Weights of a small GPT-style language model, trained from scratch on English Wikipedia: gated attention, a variant of Adam for these matrices.
Each number is 500 + 40 x the weight over its row's rms, rounded and kept within 0 to 999. Layers, rows and columns count from 0. Numbers have three digits each. The size before them is the row's rms in percent of the matrix's.

# gate: layer 3 MLP gate, 768x224, rms 0.0885, rows 562-571, columns 0-223
# up: layer 3 MLP up, 768x224, rms 0.0893, rows 562-571, columns 0-223
# down: layer 3 MLP down (transposed), 768x224, rms 0.0916, rows 562-570, columns 0-223
gate562 096:528534441453535471568469579445513443444607423520534507481505504550512501509497436457434477508469461543522494477539516414484424519523500537509517496520532473487500493455469504459540471433499524534469422532522488518520519566496468543541474379473508484458596499525504539542476536496546529455491546466485530528460506521496527484515585548498412463531507507561477517540452565559458497484470477515562481436526531517516523542555550501489508456532459533502554506459528532528498523527428485488596577464528522472509519449487509378484547483497451493482446527560443504525501448477494448507438521488541495485501545518467500560440418504515448519495572544541466565532563528527482495437520
up562 104:542382456477558516487542536510562495499549500522491527444516492568512450502472527509473461548545468523474448562555538503488466413505489504476535451462504546472469442498524497477517511493476437459457519499537501413533543571534500513495460506516538448512486482545426525556510490525575516523459429551473510404463568475477502496502484479466457500605480499533467577479532491520468543525472421578545484465546556541457495557491472454492559545557588599479511502484526498474570441509509493507493548483521511472541475495422594485456474464514567561525472498465551513432499499478455471472490444487499460561475520482512508479528534487437444564473512463490496510544444469457476459478594
down562 100:505480458455513518492497506470532568511548445525502578468518561489516536529539464491499507548579484437521444506580527465497522515469510460520521522467415540466431442430528557544521551516446479469450543529495513474450546542540564511525489504492540491513499474472443520519456511545480550436508502471487495529489485489501498488529491519474522502556497423445568518519462476462472608547493440529474420440562572465469478569548557550531506495452509536528462574437553495470498520514546434497515473514508563473531477524468518511459532524490480539481549543609557469501434551488402478514497487491501502542463456604452532532537514433532499593574478438563526428499508479473506460520488
gate563 102:539531536483513410456532492454526527430478554523498521537514481446474474524421501482505482547495519419487522489533552478553431493456512547528542512457465508452503558433542517536515511514551532507529485485495558501529522545429551562530409538514443510516470507543477467531465486456533498460487444460555578464487515498479495628432539505515496538456525520475479518425476527463442496457510552480523545524494605478538485486544533517449525450547390504460486504546519582453474397501461505508479486517470539441510485554459534483601488503526536515523507429464450520505483501607521543509557534506461523535540496532524476439554548402540514457502491537470492513507492504532483563518554
up563 101:508535435426501505536546512506510459440501554480540490435503477517544447546519538489493373572480445500514499533492570506449518475518475538482501464522479453471515497512550544450538507553497546500500513514509528519569485506477503491502414463539436452555492513500490538544475469453430471567473595465549479482460502558534538485487519483475518451471460506479533482502536497527497462497435459476492508489477432611512484469521527462486517428489452483535467469564498430556560439518529582484608439508510511533525502456481490487470508428478478493440462517441394529441490469508465528516497534474531520458510602476499544498505501562510423506478531462482525496488475418594410535528438
down563 098:511483549575462526496561499453476554491427486529465522533558517495522447480507422490534503481533427520572556429453549475533493501504477594493486505484543506494464492495503507493530502447467473522558499440443404451440482513524522434503554503465553455520516499429517557483462490487500488464462493480511506536593531510584496515497573434509526532515578464473562496605522518477492426451598478522523495580468531474453513529467480522554465475439478484544485525546542480512478426493396556562465540489462522557536469524453547501548488502491553522558451507502511535537459461516546471469459497505499489560558458553551472470525448474494476496509495470592466554528536475445536473462556
gate564 103:534518496494524442525525467474479489456558445468545519526467507521543488499419495431520485595493550368463537456584423490524530458441530504508538475494464454472542533419535516535520460465455543557490417549463496575479494487449581518559521492541532523518521486492511485488479545482571536521446489442463541486495438474464486559480470483515509533492432498497487495530430516458461489498476467486507569506486591576489454443519495444538505582482474560503579520473542541515505461508509484447457420533429503450555456521484534514441451475491480521526452441537500590516522542537550525505535510482572500487563485568538472501480526450463469463519478561469514507557558487454549508470490
up564 103:509489537546496495582528551461534554448508504520466462522489472509472486528508471457419480488523483498512519508485523561519482483449509470476430525563554461501562442482454459568466502415490473444511546507516537493569375504519456498543482581533442496480514425489464523531618516484465500440534422532505495514501509466510519509545514490620531502478556485571520452516483491486535514564479473544501545493605450484483552443481522499497537513518506499474548518532479551534554508481525457504510482595528449558534485491481527527465466466577532480500590517467516548491541448529468491547424489488505510537479449539475445482529375547511516497584496545463448530492506419525518477457510
down564 100:491515485453523533517520500456504485442488527426559461516543512417528465495473546467402491458539556459548516492518545602408569493482442553513457497492468518559471522560489472474407464522498487435520488496487551477516484477490525536464497538518406562455519491472522538495557460465512486503524399521470535500534547565535511496485478535574480436575541433518445506505453491496514506444525444489544494534509512461542511445449464503536454506543470448493396498469520471531456534468511461504469500499520472480483546483607513551412506479419541533490537513471520517513517540526566508566464437498535487491542520520466489485561431481506583539533464606517464556478523489475496544465465
gate565 099:392523488492493492475562522542445480530500477437529505451516430588430512490469491508562479520489509567517476477429506530489586486500425458508453449414455479541542415509438534565472507458492472508481502529530428496485465414482456487512489461556529550464547464423462466580462452424492524494453449551440513496555516510482512564481566502509456502502528505525423554483515535522506471528418457483491540521572526488487492529514555472473551504494465444517510485516514475506547434503505504525536496567474539425523494492473472513463526467460538524437445419570486500473476522471474445520551465469458470468546550538499496572529553474437520508523489430513477429544503550418450469491501
up565 097:521569531505530544518557534523436533503464478469479500491467494514488457528507539438478543507483500493452548558563537561471503468568574505489543471455522429525518527517556558476464518489471462529508461450466502563427451480484515482567478532467473531522468487494480482449531476440485426499410471483528530504479491556523558468563489482547563486459530472449535494531438470529480509527522458559482556467505486527597472452425381474565547494422552439502486453531467504490485542495532522464493509499549501467497452475544481529530484477520431439508455596493530526557566526395462512481419530490550460585481493558495492576529539481521566474517505545528479575530483460465543477505446
down565 089:530479530510487498506444511493463442467468468471491497555519430516470526504503490483502481537424501506522538501472505554513418499484539498677435482558555481496499465523453439527551452527464410562486462494510508522575395505468510559531498488459499507429461505524505484486471440589412534517482466436484493568438446483518529476461483522533547492442556500470470522514513501488503544541480500547488403574438456511534517489560472436515471488549520538470518499515469529509505505436469470552500515448550471551563469590496484530495496500418459523517517518500497423547457512533512516546510467527585507506488529407445465466486513562538509499450610493539516466529512504525523515492478
gate566 104:450454428537486476496461520531480552580504418483484455473465452556421470433514505511556487527450446520528500540534605486486459523493515504559533502502474503422537523529536517527493474543480504469500495452559505475520529493414497481545545504503547501576509490472513429554512526546581485502494529488501535517519464528553545554442492508482541587493532557423431507465493509541428534458522531472467523507481492547559523487444538502440435457470432512505471553488490517534566466406458587506513516496497501453618547530502523497487557566527481511435473450521501491486548508445513537421502544527529451387451478491473491485504539488554527500510391475526525483508471482508466563515488
up566 107:524441531519449483493530442494526572538478563438450493516508504538432500567502520505444528489486539473565437484503465492433406475586435541485501503449502519470483428590531510519563527529493478523529479515515502564498460579517516467484520495561468542516432506605505451452536506480521526518463476555596467511545500525527469551513458511458458525455519528467534510517552533491524514468514483540473515545510552459552466513546415439503476475544487486452494460506424499539492559530532469550440522415538599454469479559538500587505489536552460503472486454558563506526551445471521522491541464503473469491524428522502553439523457474408567508520515488575509510466528548481537489515526
down566 101:480454514537549526551459498450404466468468516460520504547476486451531507514527453479510441470519522536481538493477468505524559434479509511522479583460465522522460565456522538418453502617534430434478485525462508458471488415417405491515525582479484464521501517466478486487445469407511603433535578527400459566533512556412440500574494532483479512501539478512482499475457511482467507527482530479535504504487535499466457504533557512446511552409549580582545562477484546503461500538463497494512528590508496495525513502469479511499519461559588495504497500509513541465518476489460526517529471491493448541512491511458445579434510481527488524525486496461481483445523519523512463567494
gate567 102:441564485521493382496517521526500523447489538495481500471458508492466525542483493513485551541587494525523468479535479488567482490509517442539544476432504513541550518511553569533543477481475447501513437464533498518474494432528460501543503468459565477480389539488497477475516495522552548456597521520476482464568555529458527472523512519546556466526512540515471429481544476454491532429458513471450539517546555473595509502471583562506519435470459541506463458458518535501518468531486568414449508512502520482486491474492468513427479516567555566534558504524533514516592552569527451437456581550502520542499485548531511471512471376519473462494493500485447544493532415521454483536500
up567 096:444461519468453544475496523530478576477539455419418460525535482541516479455528555486530483484524549539500480490496497444495498472429459448496520565427559531514438464468430505483565513505457446418507448478493512485564444477465407527535479539497465510566549528512531528463512510493491481517457537499529558524484544508534506500522516534489455492451473514478469503557472437482490507484566466464497463488554484479547405522477543535494487550479458537418565447459492445528499475593504542430515491390479489497513506428498523495548559450585422551541430504511456479490546492541542514549501514496550513606518495466492444516499474466450533506443461446481399534516487431500505461465506
down567 095:497490440429490474492531480508461539498420552517524445486528478439469496554455464510498532484447518517496502546443496471589477549499482544481473489541483447580521499463493476553486515520528530533401456498482515531470559523353495533494461495557557493531575449445494543509472486458569491577514499532516513535507464481483449484519515455466497512508480476527460536421449517566506417533407530489542547514448511464532502544496483451508501488516529460483501468530554501497478511441462382487523516514532559486548581560561516501528504519479481455567517473512535497525501567468532504580476501477566490520464433478473504427522588541554503487545512598487523449535498548489415452532468
gate568 103:472486477438535538505478488477434531461496461509510502456394537540513497531472417453514488525570401465512482490553533523574555503473438474529497573480462582425540466523510523491453468511499488532500413510500580544589475473472530472536455506493483505550488476498488531561468493509540550527487466479489491514499472515498505540500457467518467493539488533534455420493512487548474519593522496533445483424509548491526554461541488396484496504488463488456522553545520502533551508510486443446552495544520442508546499502593515482483542492469559591557434477534547488502539522439510524532558486492447529505484449519526553531495468482522552482564438511510422467586508563604469521574463
up568 102:485468492507438485486535471493454537467437503519468498520470452573454528543454454475536518606480435488547549494491492472479531518468437497488511517556417489434539508566544502594494552526489458496492495480565479455485505470479591456496506481452557492491510486409491400523471453545545493467466463518445485547539473535568460481492516483535532480536510522538488554500470457534524468542441476447518440482574513412518487488494525557530401561455432470518530525453477468560561523541475424472438462522526494504520497494401490537531510428554475492510481500499511558481535574512510526456533523453533509469453445561515508517536510525490454452596506494537489500591469503545460453505433
down568 099:593525493490457467497510465470449520496472506504475527560500613528524438528498465440525501542604422477491554533475490499517527445542461456487500509527481538422512521492485415466490516529511480466468449557468561520523491468437507523516523604460532523523525594518480465465513454522470498453476494477548476507495436494476464447493503517471440494551516499500485459512526496510493512503501497466552513440522428470512480548521494595448533577435460521534493540513454505491518564514493476448486483559534542467502423614450500513477471493529471480531477496474556456491568516541503513485495513462530513518577491631493488437511500353431516544505549530526442496504463544559527473528451
gate569 106:497537485539528485454534489517535513549543529484535509552489499523447534495413500519509526458529501484546491517443501437581488461469493443525516556483486562484505467507486496472459467601473514488518481530480488549553531509480554523534505487512536531548447551465515511548492534549495495469505462488513444524489507519446543497493554457519527477484496533466459538511544427558451493454496531469442657515548520489481553478475542500529473558556431427395528540527494523552525445481477533532527483492504515483570450540470543400588529493497504567517444451541492459553544421495488567487536461479581466532545577466453533567531458423560488480540430489508502549510551493437447462457493
up569 106:444493461509434503588494436473470480475511513504487569491496520515494515514526515550469404519465498513503427516480549547438463575530525478566472453534447516502442454585517508464374470531455562461527469457515509480463537556536498470540529439486499564444427539519445481543550487492474529486534582535466508491520584511543521452470594484579452462500509513452412467503524489467515463538510514517493490484483458515539443502434515519512472514522469449511494530568601527474557510517480522438548505476505502492526443520487443477457536465504455527500416492533440500518579503547446585501558535504506496523461596501515425484511434490510490494467577514538526497457550454478512496505534
down569 102:512443510525430527450468502536468585566493452577497446497502517529448489486475542497504477476523503453529535471554450506552486461465381457467551454439488576539420497491460553512379495559452467477489482495527484470487505465577472440445542451473519460540525553500476452492483514465515514547407518518463448468531529507457597534467551467498512443472528528471500481530480429484501512537508501506477567483579521494553573546453530501488516483482429476446455511527500521503460474475420479403512475447439544506493546492463482497540477507504480559519508470492501508558493407400430589492506441450488482486520541517454539510502447481510544520562454493495498485454480513495478455462519
gate570 094:464494497458496469420563418446503443450528514505550502477513501512405498522547517509538420529496545491530485513538452479504512483475485479489499479519516499503587557477525559443527489509543482562522572494482491540521439521486486519485427565419576540456444435496498458513489494485583500516539459587544450428529409524558518529525495485439558492524509461556402432459494531548452435539514490570531551471470542536523580480501538457470591478505491537518480514422502448527502544516522484435418545513501544441509460488504470510499522475500488490570480453547499485544531496546495506477497488496549547488486464507444527490508546449543510520480459490503451414516555437562445523560454
up570 096:460552594513508428495508512499516568475505473461571445536513512475433500471484510512561482543490565534452534503445581485543504504463541545519518478616418501513614469489470452479435462508521556563548600438430503544540513453483483613547525516511529469436500473494479475478500498458438477427530520475533526541503498446507507505497548475512507503433421487453472521463535550452489612437463520438450530519548483492510488495519515495516490558622418493464476501552484583472465507471529558522505511450446449521492487520470533468490504433535495488539512475585477478531467513473504498536495438512504533513501496524507489517481511534588487520514525463543485528485463534453479504468524
down570 092:479489474539453447467468447556563468445520477533493502523485430517424508488546525447477562388456474499545469508486478515477468488534447563507544516484537525492492493508485569533523459475487420550492474480580459503454469528418573608440530505484488508567515613522564462504511481530461498478531513564495531509521430536532522508521465453527501510505477471552466485502528508545540541408507461476552517521520479461442474429489464434520541457501465509507520470388482509472509433591450549470488520601493474471512505435474515519499449535551551497559453531501504535485494511489509503481531501495527533545555461448505495544461555580536502467411551440517552551532503551507503515547510
gate571 101:481413513487455550550463438453512492480450484488535448478543463453541475463442519474467538491486486460554498496570524429461498431465498521535415501499528486475513523522516578566469453447459551501512522529561516478476546509456538474520477470516517466531497483570554479524546457485526474442474467426511519500516502507476520519520519455495498449605563622472501465494506559481496558467542489440449454527497516554504521456526501506517486493510490538499568615532531455514540485490464536517501568530437497493502505550478546458464592545428496552500491421509529533487522482528521552521497570422508529494478540608509495525570392471552506447508538494496499530551507457500538497444409
up571 110:468501540554598495484480528551534530544509475478486450542424436510506543504474540475523512514523635497434534508457462498530473585538535514501548522518496493556539492509510455416515543544471478487440499493512452515559562503571516573498474441476462542476491525489443531467464524574481460580514527529489464495542530502579542512501493535414473505452439465538477556535518531518487495520494611514538574463476510478460436445490523503413488479490504495518480447458425607495565513546449507545485519502531542487531489455547482483448502510533448469453487530525479506499478490523481482461470482522487515539591479444519462580466497462462442488465563558477528465499553572525511581522543